{"hidden_size": 128, "tie_word_embeddings": false, "init": "trunc", "decay_shape": "sqrt", "batch_tokens": 8192, "max_seq_len": 1024}
Each number is 50 + 15 x the weight over the matrix's rms, rounded and kept within 0 to 99. Layers, rows and columns count from 0.

# layer 2 MLP down, 128x512, rms 0.0832, rows 0-54, columns 384-511
60 22 80 49 59 66 72 43 33 59 36 25 32 44 57 30 49 47 45 60 56 07 53 16 61 68 49 71 67 70 41 55 77 80 33 44 39 54 41 40 30 35 42 52 39 32 52 68 41 54 69 48 99 55 59 79 33 65 63 49 50 66 61 39 28 24 57 79 43 55 23 60 50 42 41 61 79 52 43 68 25 29 51 77 83 46 61 09 61 50 43 49 51 57 50 34 55 30 32 59 40 30 62 49 38 46 26 46 72 41 66 28 73 33 46 62 41 84 77 45 48 65 43 29 50 47 53 67
59 52 42 29 80 48 15 80 63 70 70 42 51 51 35 20 25 51 41 45 47 43 67 47 51 60 67 65 41 46 45 36 52 43 52 35 52 68 54 18 57 39 58 42 59 55 59 51 35 43 64 35 76 63 38 46 55 50 50 54 47 60 29 43 33 37 58 49 37 72 42 47 33 64 47 48 49 24 37 50 52 35 57 13 65 47 43 86 64 57 18 52 47 40 64 50 65 49 35 77 26 00 43 25 54 71 34 73 42 51 59 49 49 40 76 49 29 69 43 73 74 45 55 52 54 34 59 45
29 67 60 81 64 45 42 58 73 60 77 48 56 61 54 32 51 55 51 53 36 62 48 62 44 25 61 58 87 76 76 41 70 58 42 46 43 41 87 50 50 65 48 41 42 64 72 62 65 43 12 72 51 78 37 20 30 29 60 29 65 20 70 48 70 62 70 43 34 63 50 66 54 51 42 75 58 97 34 76 43 59 57 64 66 36 50 36 65 67 52 61 56 51 56 85 47 79 64 61 37 39 43 70 54 62 57 45 52 38 40 29 36 45 47 67 39 33 54 49 55 67 57 28 42 45 34 35
52 50 52 52 62 49 64 39 56 35 33 61 38 50 39 49 47 55 52 52 55 46 77 60 62 20 30 60 66 51 49 17 51 44 46 63 72 43 18 66 43 25 46 44 56 34 78 59 45 56 74 26 24 40 58 50 47 52 97 66 44 49 66 24 46 59 72 47 48 24 21 22 15 57 64 64 49 34 66 34 69 53 31 67 58 67 53 48 54 28 50 48 64 18 38 62 49 53 62 14 33 63 83 41 66 49 57 93 42 42 52 35 37 42 48 37 44 52 44 49 30 79 41 60 40 62 41 45
58 41 65 51 47 39 29 59 64 31 58 14 39 44 53 49 54 53 57 63 54 23 39 67 34 33 33 64 34 33 66 68 72 70 47 54 43 15 60 43 47 52 66 80 54 57 43 46 52 66 45 44 56 56 39 90 50 71 65 55 64 57 67 21 78 38 67 60 75 80 36 47 87 80 49 38 55 51 39 43 32 64 46 66 59 65 50 32 37 52 25 27 51 67 25 44 30 55 69 47 23 35 44 40 39 57 49 42 32 64 23 64 34 45 31 62 60 66 39 60 77 39 40 52 42 45 62 45
75 55 61 54 46 55 57 77 29 29 47 50 21 69 57 44 47 40 49 66 37 43 76 39 51 00 54 59 55 61 30 56 49 57 46 68 54 83 24 63 35 27 38 51 35 59 42 71 45 41 71 15 53 36 65 93 56 54 46 32 35 55 45 47 57 61 53 60 66 38 93 61 74 58 52 17 54 32 36 41 89 52 21 65 45 83 50 24 50 37 46 56 78 34 29 65 48 75 58 31 55 57 84 40 69 77 44 42 34 46 64 48 54 49 75 71 66 20 23 39 40 42 59 52 64 51 52 41
49 51 49 74 59 53 60 88 38 30 78 62 56 51 68 60 54 54 70 54 64 44 47 67 33 45 39 50 29 41 74 58 69 69 50 29 23 24 73 63 41 65 60 52 49 51 66 33 52 60 29 85 66 60 77 39 54 53 37 35 52 64 30 54 74 57 75 57 03 51 54 46 39 49 32 63 42 74 56 52 40 50 76 58 61 16 55 40 43 77 51 37 30 67 80 40 07 45 51 50 76 61 40 39 55 38 66 43 62 48 33 72 40 35 35 16 56 53 42 31 63 28 52 63 61 56 32 38
58 43 36 34 70 44 63 69 82 41 56 47 57 36 88 44 56 43 48 47 66 55 37 52 57 51 53 35 71 40 61 22 40 15 48 45 53 69 60 59 52 72 67 46 37 08 52 50 34 48 58 55 75 50 44 25 57 56 35 34 58 49 19 54 53 66 48 49 45 52 58 58 13 55 65 40 52 29 48 32 31 13 14 51 82 91 57 42 58 48 43 62 55 52 34 21 43 56 63 47 36 40 22 25 67 45 26 62 81 62 44 65 57 49 44 33 68 63 49 25 62 43 58 58 65 54 56 32
37 44 49 35 35 57 59 66 60 30 66 46 42 52 12 45 50 53 48 46 17 40 19 64 55 49 40 52 55 64 60 50 50 58 56 57 28 54 64 20 80 42 59 43 69 30 59 59 57 59 56 61 15 28 57 48 42 26 70 50 47 62 74 40 56 71 34 48 50 53 49 33 50 53 46 54 70 75 70 34 82 45 51 34 49 64 53 61 61 46 16 80 51 49 59 56 51 55 40 50 50 38 26 17 48 26 11 36 29 45 52 53 58 65 77 22 52 39 52 47 25 26 52 47 50 36 73 17
63 48 54 15 67 64 52 32 49 45 83 01 32 32 47 51 31 46 39 37 57 67 72 53 57 66 40 39 13 59 56 53 46 54 52 60 26 62 47 63 46 55 60 75 57 48 60 53 62 50 48 77 55 70 72 62 69 32 73 65 59 49 64 53 58 72 73 46 55 60 29 38 34 35 61 75 35 35 53 41 33 47 59 63 63 31 49 35 35 48 37 29 60 57 72 53 54 50 57 54 55 28 33 40 61 46 55 46 59 65 71 41 60 53 76 44 51 62 36 23 62 50 42 58 57 51 33 67
75 49 46 29 49 42 63 56 21 45 39 39 65 34 54 79 55 27 25 52 60 41 44 51 54 17 53 59 64 07 62 68 30 55 47 69 46 44 56 42 49 59 48 53 43 43 00 38 29 39 51 58 26 50 47 14 62 56 39 48 66 48 59 62 57 71 78 41 41 17 58 56 43 33 53 21 54 48 13 52 21 79 33 36 90 57 53 62 89 68 54 51 48 34 48 56 26 23 66 34 53 42 51 36 60 47 10 53 47 62 48 26 39 50 35 60 64 37 56 72 36 66 60 56 46 47 37 37
40 42 52 60 46 46 66 44 56 72 22 62 59 33 78 54 40 61 72 42 47 52 40 31 53 14 40 60 51 50 63 40 70 40 59 62 45 45 41 18 57 48 38 21 44 40 57 73 62 46 52 51 48 56 23 82 47 46 41 46 45 53 39 34 60 56 53 59 70 74 47 39 57 61 34 67 26 67 67 47 15 46 25 63 59 36 43 44 59 23 57 74 47 41 75 28 45 47 41 21 48 40 44 55 26 31 56 45 45 73 44 74 55 32 85 51 49 72 29 37 38 50 47 43 33 45 52 51
32 51 49 23 44 45 45 47 50 37 41 46 51 61 74 74 39 44 20 49 43 51 39 45 51 34 49 40 80 58 58 32 53 59 67 49 63 21 60 55 66 65 46 12 66 48 60 49 59 42 60 56 75 38 37 58 42 39 60 45 48 75 45 58 50 97 49 55 43 43 56 60 43 59 60 68 45 41 54 59 51 50 67 42 50 46 42 52 58 44 02 59 39 67 58 34 49 57 36 68 37 37 43 63 73 52 68 60 56 45 49 27 78 48 23 59 60 66 53 40 59 62 58 65 47 47 21 68
42 75 53 47 49 51 49 37 56 33 35 68 68 34 57 47 57 61 54 52 53 79 32 39 66 49 34 50 64 67 29 72 26 49 51 53 30 58 56 30 30 35 26 71 43 74 55 57 64 54 74 64 60 27 35 12 53 79 57 73 63 80 22 41 48 71 49 56 29 09 76 50 14 32 56 59 56 68 75 18 33 57 56 42 61 55 70 59 46 48 52 35 51 64 69 46 39 51 71 62 37 24 37 33 65 45 62 52 57 56 62 54 26 63 38 33 40 75 42 08 38 53 38 54 45 82 48 55
24 39 23 40 52 38 85 79 24 55 46 67 52 34 48 63 55 39 62 53 44 35 50 57 39 39 66 54 63 55 47 62 64 23 39 37 32 41 30 49 52 35 62 38 37 56 64 70 47 58 48 47 40 93 53 44 49 49 39 78 48 34 61 30 33 35 48 51 23 38 49 70 21 34 58 56 37 24 70 63 83 62 55 67 64 58 42 49 51 71 25 51 63 62 62 48 36 44 59 64 32 28 23 61 34 33 34 67 26 50 34 66 40 60 58 56 79 57 32 89 57 83 61 38 57 59 67 54
87 62 62 62 71 52 53 59 60 40 29 64 68 53 74 61 64 59 46 52 41 50 24 37 61 50 78 54 40 45 55 16 65 99 49 35 46 25 15 46 48 53 38 56 40 56 56 33 81 55 61 65 95 70 36 63 57 43 65 68 72 57 71 55 84 44 37 55 24 56 55 65 44 41 49 37 67 37 52 21 17 48 86 60 51 45 62 64 43 47 64 60 65 61 49 72 30 38 28 45 61 24 36 54 31 33 43 42 66 46 77 60 66 65 59 58 99 62 59 51 37 31 45 35 50 60 55 47
33 57 78 26 52 50 24 23 53 29 46 36 53 36 33 56 43 44 81 46 45 53 49 59 55 63 71 62 57 52 37 52 25 51 48 48 40 52 59 61 45 46 42 72 31 71 58 62 48 57 55 53 52 56 71 47 40 43 62 50 42 52 47 43 58 36 44 61 32 48 34 60 55 40 46 68 50 52 39 62 37 46 26 34 64 28 69 40 37 55 59 31 46 53 61 54 69 31 51 72 53 58 34 26 60 35 17 64 51 28 73 52 37 54 81 41 54 66 57 87 11 54 39 32 63 27 56 60
34 37 54 46 61 62 73 38 15 68 55 28 54 52 41 54 57 69 66 36 54 62 69 58 46 41 49 63 41 57 56 46 52 09 54 62 32 46 76 34 51 57 38 26 41 43 59 56 27 47 54 47 29 70 58 36 37 59 79 48 36 29 45 66 31 30 54 51 47 70 15 44 64 52 56 65 39 49 27 88 46 25 63 57 35 80 51 60 41 52 65 63 51 70 49 50 31 37 37 58 31 47 57 41 36 51 83 58 53 54 78 71 51 57 37 34 33 59 52 51 62 39 54 53 40 39 61 43
72 52 41 21 45 27 14 43 40 42 49 31 56 36 39 81 69 58 43 56 56 53 33 39 29 32 38 29 59 49 35 59 81 64 45 25 78 59 49 30 59 41 57 51 58 77 60 25 32 43 56 56 33 60 59 04 68 41 13 48 54 59 56 65 40 02 65 42 55 45 58 34 41 53 46 28 60 40 30 66 61 64 50 06 69 30 37 85 49 44 73 75 43 18 62 67 56 71 70 69 54 51 73 33 48 29 67 46 24 40 19 42 45 31 42 63 34 33 44 19 61 25 56 29 79 65 59 33
61 59 33 73 59 47 61 32 46 22 56 52 34 43 41 55 63 36 44 62 48 52 66 46 40 57 70 33 56 75 61 22 50 73 52 48 59 51 54 55 57 73 57 71 50 47 65 65 46 60 50 45 60 45 22 36 41 60 45 34 58 48 52 64 35 74 33 76 50 50 46 40 72 60 22 67 44 48 52 58 32 43 54 57 00 56 50 58 79 31 32 32 47 35 47 35 30 38 49 63 66 60 27 43 57 60 45 43 48 69 55 73 70 46 70 84 63 47 50 54 61 71 47 44 61 73 87 57
58 48 64 57 70 29 59 36 56 36 43 48 52 57 67 60 46 43 35 48 43 39 58 31 36 89 44 28 58 46 55 51 59 87 51 19 57 63 54 44 51 48 43 64 36 62 62 49 83 35 46 44 66 58 57 49 44 71 24 74 17 51 68 65 42 51 50 55 76 27 38 60 58 46 61 44 36 60 57 48 76 31 40 28 37 38 54 04 62 61 63 56 37 47 58 43 45 62 47 39 50 22 66 38 33 52 41 36 46 50 43 53 50 64 77 41 65 36 44 91 41 60 42 53 54 43 48 46
43 50 59 59 40 68 63 59 87 45 35 71 58 50 59 58 52 30 20 70 57 67 40 62 58 32 57 32 82 48 51 53 69 99 35 35 78 64 14 52 50 43 36 77 66 70 36 48 59 54 45 33 60 48 21 62 54 67 39 49 73 54 33 44 62 42 63 40 50 54 60 33 50 67 71 71 69 27 49 41 23 55 45 45 41 27 70 27 49 58 37 23 49 20 52 61 82 58 51 69 31 65 59 80 26 63 60 36 48 17 40 33 39 63 79 75 46 45 61 23 20 72 55 14 74 70 48 44
59 59 41 41 63 58 80 63 61 33 62 65 45 62 45 39 69 63 38 57 45 28 57 44 42 73 51 68 59 44 51 50 32 58 44 50 28 45 46 58 51 66 54 64 79 70 24 63 12 50 57 62 63 30 24 82 61 48 61 48 64 54 33 76 71 61 77 37 53 71 52 56 45 52 50 39 47 65 48 52 44 41 81 64 59 66 56 37 52 41 38 54 55 81 34 53 69 61 17 80 59 46 59 42 31 61 39 49 74 60 28 58 53 49 32 81 29 55 20 49 41 47 44 70 56 63 45 45
43 47 61 48 47 39 51 39 39 26 56 25 61 59 41 49 50 52 48 44 35 66 50 47 57 53 44 36 65 63 70 62 55 53 53 73 25 67 43 69 51 78 55 52 26 59 45 51 78 31 63 43 44 63 42 71 54 75 32 46 64 49 52 25 37 58 48 54 69 36 65 55 65 31 20 51 55 57 53 46 65 47 43 66 48 61 41 13 36 45 38 39 47 49 44 04 59 48 38 34 55 34 28 75 38 28 64 52 41 51 35 35 78 63 14 51 50 31 50 60 42 52 54 25 62 50 61 40
44 44 48 92 22 59 56 46 65 26 29 68 49 44 48 29 70 67 73 30 76 42 33 52 40 84 43 44 39 45 59 45 54 62 54 40 36 71 43 35 51 69 46 40 41 47 92 70 50 56 24 41 66 29 43 39 41 41 86 16 51 57 37 47 39 44 45 51 44 31 70 63 67 68 55 36 49 48 53 53 45 37 50 52 43 66 50 82 54 68 82 36 48 39 87 49 13 60 44 46 33 16 65 63 40 24 65 17 73 64 40 41 82 74 31 57 45 48 50 38 44 29 22 62 66 42 49 46
30 39 30 61 53 43 49 34 52 42 35 45 58 25 51 57 48 49 70 36 47 62 55 47 54 36 87 58 38 52 38 60 38 63 54 53 44 53 55 22 60 20 36 46 79 42 54 31 41 60 64 35 39 46 64 37 48 64 39 51 54 63 62 49 32 49 51 54 48 52 22 40 28 38 47 63 53 56 71 34 71 35 56 42 74 44 38 48 63 60 40 56 58 18 58 40 83 57 38 50 40 41 70 44 32 54 20 54 43 55 66 37 28 61 27 51 71 52 40 59 43 70 51 55 51 65 59 55
50 41 50 56 63 27 85 59 28 60 45 56 71 19 68 54 56 57 47 59 32 46 35 55 97 96 53 76 63 73 54 53 36 30 48 57 54 63 21 56 57 51 33 49 57 63 44 53 58 47 25 41 70 58 41 67 67 83 37 85 49 62 75 63 50 55 26 61 54 38 44 61 49 36 28 47 45 57 36 58 58 59 82 42 48 38 61 48 78 30 60 24 29 59 35 49 93 71 90 75 42 52 38 49 73 66 45 48 56 58 39 57 28 59 42 42 63 53 56 36 54 52 47 64 42 57 55 69
66 34 77 51 47 57 62 52 48 50 83 40 47 30 56 34 65 56 50 52 55 55 62 65 53 36 42 65 39 66 32 65 63 49 49 55 41 56 29 36 44 34 42 21 65 33 23 48 43 40 40 37 31 37 40 52 55 40 44 33 57 64 26 52 65 59 54 42 52 49 61 50 21 48 42 71 46 59 38 33 34 34 53 46 79 69 57 78 63 68 63 43 49 69 50 80 14 64 55 31 65 68 43 64 64 19 65 44 57 50 45 34 72 56 51 37 54 38 42 57 81 53 53 56 74 67 50 42
35 33 49 29 43 41 51 61 68 52 42 11 71 57 48 27 37 58 53 67 51 60 59 47 53 41 34 47 53 69 56 45 79 72 49 65 82 55 35 41 54 29 21 46 66 62 78 46 49 42 50 56 46 61 63 48 64 40 32 47 53 47 44 79 49 58 41 53 35 62 40 47 61 35 65 30 61 57 53 60 67 42 45 61 43 60 41 43 48 47 74 59 55 57 40 56 90 74 49 52 49 33 48 55 54 50 73 64 48 70 63 49 38 60 80 55 30 40 41 34 59 30 51 43 23 39 59 25
67 48 57 57 53 41 44 47 44 63 46 41 34 46 37 34 49 55 61 29 64 23 51 40 37 43 74 55 72 46 50 42 62 50 46 25 66 58 52 45 65 42 46 66 43 34 42 14 58 71 35 65 71 79 61 73 31 55 47 73 31 34 32 68 51 47 51 52 43 49 64 38 21 36 34 49 65 47 37 46 49 51 47 64 42 40 64 23 42 34 32 00 70 83 45 54 44 68 77 59 40 67 67 27 45 13 55 46 33 52 55 57 25 52 21 54 80 58 25 63 17 75 41 54 66 49 35 42
07 40 42 37 55 48 50 36 64 74 69 40 17 28 48 51 57 49 23 55 58 38 52 62 43 60 50 38 72 55 47 55 41 29 49 54 33 70 15 67 64 57 42 50 58 51 28 68 56 59 49 44 59 53 33 38 78 48 36 41 39 32 29 63 39 59 48 37 51 27 75 40 15 61 63 45 53 56 24 52 45 55 27 49 48 67 58 31 47 72 68 31 40 38 39 65 40 46 58 47 48 45 19 30 37 58 56 55 70 60 40 54 80 43 50 45 57 49 68 53 50 48 61 25 42 36 34 27
61 58 67 79 51 57 57 63 26 31 61 39 23 68 50 60 41 37 56 52 53 51 55 21 31 54 67 45 99 45 54 32 21 73 64 29 48 29 62 54 60 70 48 62 19 58 17 47 35 51 39 66 37 61 53 38 48 56 70 65 29 53 57 68 35 58 49 73 31 18 52 56 22 43 64 54 52 67 47 44 74 59 52 83 67 64 47 75 45 72 16 30 42 59 33 47 40 56 47 53 63 46 47 47 37 47 52 29 36 52 61 52 45 50 28 57 74 31 43 46 69 59 41 57 76 28 61 57
65 34 72 69 39 48 62 49 36 57 46 45 49 45 42 57 75 48 54 41 68 73 48 34 43 42 40 47 59 56 36 42 46 27 54 47 44 38 64 67 47 39 57 43 67 46 38 38 31 56 73 40 71 24 49 19 51 52 31 56 59 56 59 75 49 49 49 48 52 52 35 65 23 63 25 45 53 29 35 53 54 93 82 31 71 43 58 44 22 65 74 43 40 39 47 62 46 80 72 56 64 37 38 32 56 22 80 34 32 47 18 36 68 39 47 32 42 48 76 35 56 49 44 67 88 63 59 41
45 51 51 66 29 67 28 54 52 40 66 46 45 31 47 46 61 59 55 36 50 43 63 64 59 30 77 48 51 33 54 43 34 24 36 52 52 32 49 52 51 47 52 52 27 38 48 54 60 48 36 55 59 41 52 33 37 60 44 68 46 47 53 81 44 34 59 73 31 47 47 63 47 33 50 48 85 42 49 55 35 45 55 43 38 52 62 31 61 58 29 25 61 37 46 53 52 61 67 46 58 41 57 49 21 39 54 47 73 79 55 48 81 60 29 61 28 96 49 77 42 47 69 48 54 43 60 77
73 46 36 77 28 34 69 36 60 55 41 38 50 59 44 61 55 40 54 56 36 46 73 56 54 68 56 47 23 41 52 47 65 38 50 71 22 58 54 74 60 61 64 20 46 37 10 10 40 57 43 55 35 45 48 31 90 51 26 24 72 50 57 59 49 32 62 49 64 58 46 44 37 41 47 60 55 63 35 53 56 33 43 47 48 15 46 53 15 50 45 53 43 41 48 59 27 00 61 57 43 62 83 17 25 57 80 27 33 43 64 80 49 22 54 32 43 58 70 31 37 30 50 35 51 22 58 78
51 38 46 68 36 44 56 78 67 37 72 20 40 48 41 45 58 27 46 55 28 29 32 70 33 70 35 64 68 37 54 59 39 75 37 43 45 40 77 14 21 55 71 45 44 45 42 65 60 62 56 28 58 59 50 49 32 36 77 55 69 42 63 51 44 48 47 61 61 43 25 51 66 37 38 65 65 48 53 47 75 27 51 74 45 35 45 58 44 50 06 53 34 55 28 41 98 66 93 73 55 75 45 58 20 55 67 35 87 21 58 19 38 61 38 90 69 67 67 58 50 46 51 41 37 58 42 50
37 50 38 73 62 48 53 50 55 65 25 48 35 38 65 50 56 43 43 36 31 61 39 61 57 69 41 49 79 41 65 51 40 80 53 30 46 27 87 47 40 41 63 29 46 46 43 26 59 47 35 45 56 33 47 40 58 47 58 83 22 52 60 58 69 56 64 39 37 54 52 37 34 63 52 59 70 49 55 46 39 34 30 48 75 34 82 81 51 87 73 36 72 51 40 61 53 48 55 52 43 58 43 54 43 38 21 26 43 52 34 55 53 64 81 44 55 52 74 30 51 40 39 50 52 44 44 41
37 48 66 59 53 36 56 47 81 50 66 28 40 48 14 45 37 58 58 24 63 40 35 72 44 44 59 42 54 52 65 59 50 73 45 67 32 90 70 24 33 61 38 55 60 55 46 42 39 48 62 56 25 42 49 41 47 42 43 57 57 58 46 58 35 68 82 51 36 49 60 57 26 47 33 36 47 47 46 47 68 49 48 63 51 62 21 47 57 48 47 61 52 58 63 42 38 64 67 68 36 63 27 22 68 91 20 53 46 23 45 60 77 40 37 16 57 60 26 24 72 40 69 50 75 58 52 47
59 58 49 47 66 38 70 52 54 80 53 74 57 56 45 55 63 51 44 43 48 62 44 53 53 36 51 43 62 37 64 47 28 31 50 36 39 72 70 56 55 34 62 66 55 27 66 87 74 49 36 34 67 72 41 52 46 20 38 57 66 47 74 50 52 82 68 41 61 46 18 32 16 68 49 56 58 71 64 57 66 59 43 57 61 33 52 52 49 66 46 54 54 43 59 55 62 51 60 10 37 78 57 65 06 54 53 50 75 42 46 25 07 36 99 50 36 57 61 56 81 59 54 49 49 46 69 50
25 73 45 55 67 57 95 33 56 61 54 62 64 34 37 36 52 51 96 28 66 54 60 57 43 44 59 43 20 43 85 41 40 45 69 32 78 31 10 49 48 54 57 40 51 64 43 56 37 50 49 41 48 58 54 39 50 53 18 32 43 63 47 77 37 69 58 44 46 44 51 65 49 45 41 59 36 43 17 47 35 72 83 53 71 00 54 92 52 54 83 20 36 26 54 74 42 58 33 70 49 62 80 53 38 47 83 31 49 57 54 67 31 66 30 72 42 70 48 42 76 54 46 42 78 25 58 54
31 48 44 38 33 46 34 50 64 29 44 13 33 59 58 55 58 35 41 44 74 40 33 55 47 34 47 61 42 81 63 49 60 20 40 60 55 72 49 34 52 49 62 57 56 40 69 69 66 42 63 59 49 53 43 72 50 81 43 46 51 35 41 54 46 25 47 59 29 47 41 19 56 41 34 38 57 63 41 57 65 82 21 45 48 57 81 56 45 17 80 73 52 34 55 60 34 60 64 57 48 40 27 64 57 17 47 42 75 65 76 43 47 66 55 34 61 80 72 39 23 48 47 73 28 76 36 83
29 57 47 36 35 39 68 81 54 62 71 39 26 71 43 37 77 52 25 41 31 59 69 53 44 61 64 47 39 76 37 53 44 39 46 48 35 70 33 94 41 36 50 58 54 22 24 53 41 48 50 41 82 58 27 43 56 58 49 51 55 60 67 58 63 62 55 24 56 47 76 24 63 24 26 45 62 24 26 68 50 58 50 42 58 30 36 50 19 52 46 39 48 52 59 66 47 41 60 43 61 48 57 55 48 21 66 35 52 42 38 71 67 55 59 38 55 47 43 41 58 21 45 31 59 39 38 59
68 66 53 77 40 57 05 31 40 21 49 60 71 40 52 63 61 34 58 34 48 76 40 46 51 71 43 43 67 35 52 56 24 42 60 48 52 43 48 54 16 32 30 61 34 28 51 42 46 59 47 56 60 26 53 30 71 48 48 49 69 40 72 54 56 46 46 43 49 28 54 24 33 54 52 42 77 45 40 59 38 67 58 22 68 64 57 32 38 58 26 59 65 22 51 39 69 48 62 57 59 27 56 50 68 41 00 33 54 50 45 36 73 44 59 46 67 59 52 42 59 39 52 43 64 52 47 58
46 50 42 67 44 57 54 47 48 27 44 38 61 55 64 35 46 40 18 88 57 46 60 68 71 43 59 47 50 29 29 58 58 62 60 21 60 24 41 48 53 73 40 93 60 87 52 39 38 60 51 40 45 69 54 59 49 38 42 49 54 65 49 43 77 46 42 58 44 85 71 66 56 39 48 28 43 39 23 58 73 44 49 34 25 89 47 69 72 58 39 19 38 23 28 65 37 54 38 24 46 34 46 53 56 56 45 26 64 35 57 54 34 62 41 60 57 44 45 47 36 51 41 35 40 50 50 52
47 75 44 65 53 43 60 51 30 29 57 41 41 59 37 78 57 61 36 56 67 46 52 49 41 29 59 64 71 49 36 41 46 69 44 49 33 61 32 38 52 49 57 17 28 53 11 36 51 49 48 46 29 50 63 49 34 52 46 66 46 60 66 35 66 34 42 59 59 77 45 46 45 26 66 73 68 44 50 51 53 55 35 32 67 42 43 09 47 48 64 61 44 35 58 66 85 44 66 61 51 38 69 68 50 35 49 27 47 78 58 63 61 39 73 60 53 53 61 24 23 28 35 42 60 81 45 56
55 70 52 51 57 36 66 60 67 56 22 51 56 61 38 63 55 70 58 47 55 35 70 50 50 50 86 58 46 31 50 54 56 54 46 47 50 66 31 64 51 27 41 50 43 45 22 42 59 46 43 79 68 52 38 43 37 47 62 45 53 36 56 70 34 31 68 54 50 23 72 36 43 61 80 43 84 59 47 49 40 59 39 40 44 43 51 38 46 18 74 37 55 71 21 54 63 36 63 60 57 69 50 48 71 69 51 30 44 60 60 01 36 75 39 48 75 72 58 52 85 35 50 55 55 62 54 51
71 74 58 54 35 42 99 53 52 11 35 32 57 61 43 53 58 53 50 65 76 54 27 48 53 62 43 40 47 33 37 07 57 63 62 61 43 40 47 55 59 33 27 51 31 65 62 42 50 52 62 51 28 52 85 86 58 50 40 66 35 52 37 25 42 58 41 44 20 37 43 47 45 54 48 55 47 35 36 38 43 47 53 59 47 66 68 34 50 26 71 66 35 57 63 61 34 59 70 49 43 47 50 54 65 61 13 41 59 36 60 81 46 58 39 72 51 66 45 62 39 42 52 45 73 65 82 74
90 57 65 09 43 36 25 44 24 48 49 71 73 32 43 69 70 60 60 43 56 47 48 34 52 56 52 78 41 38 59 56 39 46 42 64 59 30 61 64 60 48 30 49 29 43 46 42 29 41 54 61 51 42 65 43 35 57 30 33 32 52 65 54 42 72 73 56 07 28 45 18 64 54 71 57 46 55 48 82 46 44 63 47 70 53 53 56 26 30 47 72 75 49 67 26 28 69 60 36 29 09 60 47 67 72 63 43 47 53 59 12 69 56 42 44 48 62 75 48 38 55 53 57 67 55 51 56
60 37 56 45 53 58 15 48 40 27 49 63 73 55 54 76 52 60 27 52 45 50 51 61 68 68 37 49 22 45 65 55 53 32 26 43 52 52 21 32 66 43 50 61 26 56 35 73 30 47 36 53 20 45 70 46 50 29 65 43 27 37 25 42 47 35 40 33 29 38 35 45 23 53 42 57 48 47 33 45 38 72 53 42 68 89 58 65 59 30 63 68 46 42 73 33 36 43 43 27 63 21 41 35 56 45 41 68 39 48 49 60 09 36 38 80 37 53 55 66 60 54 53 32 67 30 37 52
17 41 52 37 64 45 26 70 58 21 29 75 31 57 83 23 33 55 27 44 46 35 49 47 46 61 41 66 47 40 61 22 55 40 45 35 52 34 34 47 59 54 46 70 57 62 56 59 44 58 67 67 43 59 80 52 53 46 46 66 39 46 47 55 50 24 28 53 40 45 50 50 48 46 51 30 27 62 49 55 41 46 60 35 72 54 49 64 36 58 33 54 50 61 31 37 49 56 45 39 63 25 58 56 49 28 48 36 17 54 34 59 36 46 57 49 59 33 63 48 32 45 57 15 84 34 59 48
21 47 40 27 50 26 42 51 78 27 41 59 52 60 49 41 66 61 44 41 63 91 37 56 56 59 49 56 45 43 59 32 49 35 27 61 47 45 83 59 58 44 51 68 62 45 41 40 48 43 47 41 52 71 79 38 55 61 67 22 82 49 56 48 64 42 55 71 53 34 46 61 34 47 45 53 43 82 48 61 50 51 56 58 36 41 46 19 56 82 36 47 43 54 37 84 32 63 38 35 60 29 59 38 50 61 34 54 59 54 73 32 56 47 50 63 37 31 61 33 44 33 56 38 28 27 47 36
77 42 28 23 45 71 30 56 22 63 52 54 43 48 53 51 46 20 30 39 30 39 46 43 37 58 29 52 61 38 55 85 98 63 55 49 40 06 56 55 40 57 68 28 73 61 32 36 59 48 52 60 21 21 55 41 31 47 58 13 74 49 35 73 36 55 33 42 67 27 71 49 52 46 37 18 60 68 29 82 52 45 62 59 34 81 56 30 58 70 50 42 40 35 41 41 45 74 48 52 48 77 54 40 73 64 58 53 34 76 88 31 40 44 69 38 35 35 63 42 44 21 62 35 59 33 25 43
30 43 46 54 38 23 58 44 53 41 47 21 27 43 61 40 19 63 53 21 59 18 53 55 39 83 57 39 49 23 56 54 42 79 51 51 85 67 72 38 43 59 72 46 46 55 61 39 42 51 42 76 00 26 52 98 63 70 23 73 46 62 58 27 24 72 30 50 66 31 55 70 42 66 59 66 40 60 46 57 23 67 25 26 60 62 55 41 60 35 32 44 58 54 37 04 66 66 42 57 56 62 43 44 62 27 99 37 37 60 45 32 35 42 61 62 51 54 44 24 53 08 61 52 16 19 62 45
55 63 33 30 69 63 51 47 45 31 40 47 70 49 68 63 57 29 62 77 59 33 57 56 58 31 56 37 58 27 57 56 21 20 34 65 69 31 46 60 54 62 55 70 61 56 27 22 36 49 59 45 54 49 58 61 40 63 75 57 66 45 54 44 67 29 29 44 43 49 45 54 51 46 66 72 26 34 60 47 37 58 40 56 40 39 49 21 53 24 63 51 48 46 67 55 72 76 40 41 38 57 60 26 16 60 60 41 53 99 45 89 77 21 19 67 54 50 48 57 36 53 53 41 86 49 50 47
28 47 49 69 28 59 41 27 38 49 62 40 46 67 94 51 69 23 59 47 48 77 59 48 51 45 70 38 80 44 63 45 68 54 43 48 29 68 53 39 37 57 43 51 44 69 82 47 84 39 66 42 72 64 53 60 58 56 35 58 54 46 34 44 77 34 57 58 27 46 51 49 71 38 64 33 24 59 83 43 55 15 57 41 36 49 48 68 54 52 44 46 51 51 24 38 55 46 58 45 56 51 53 60 51 53 52 47 29 27 31 37 69 75 77 06 46 85 50 62 60 35 71 62 19 27 23 31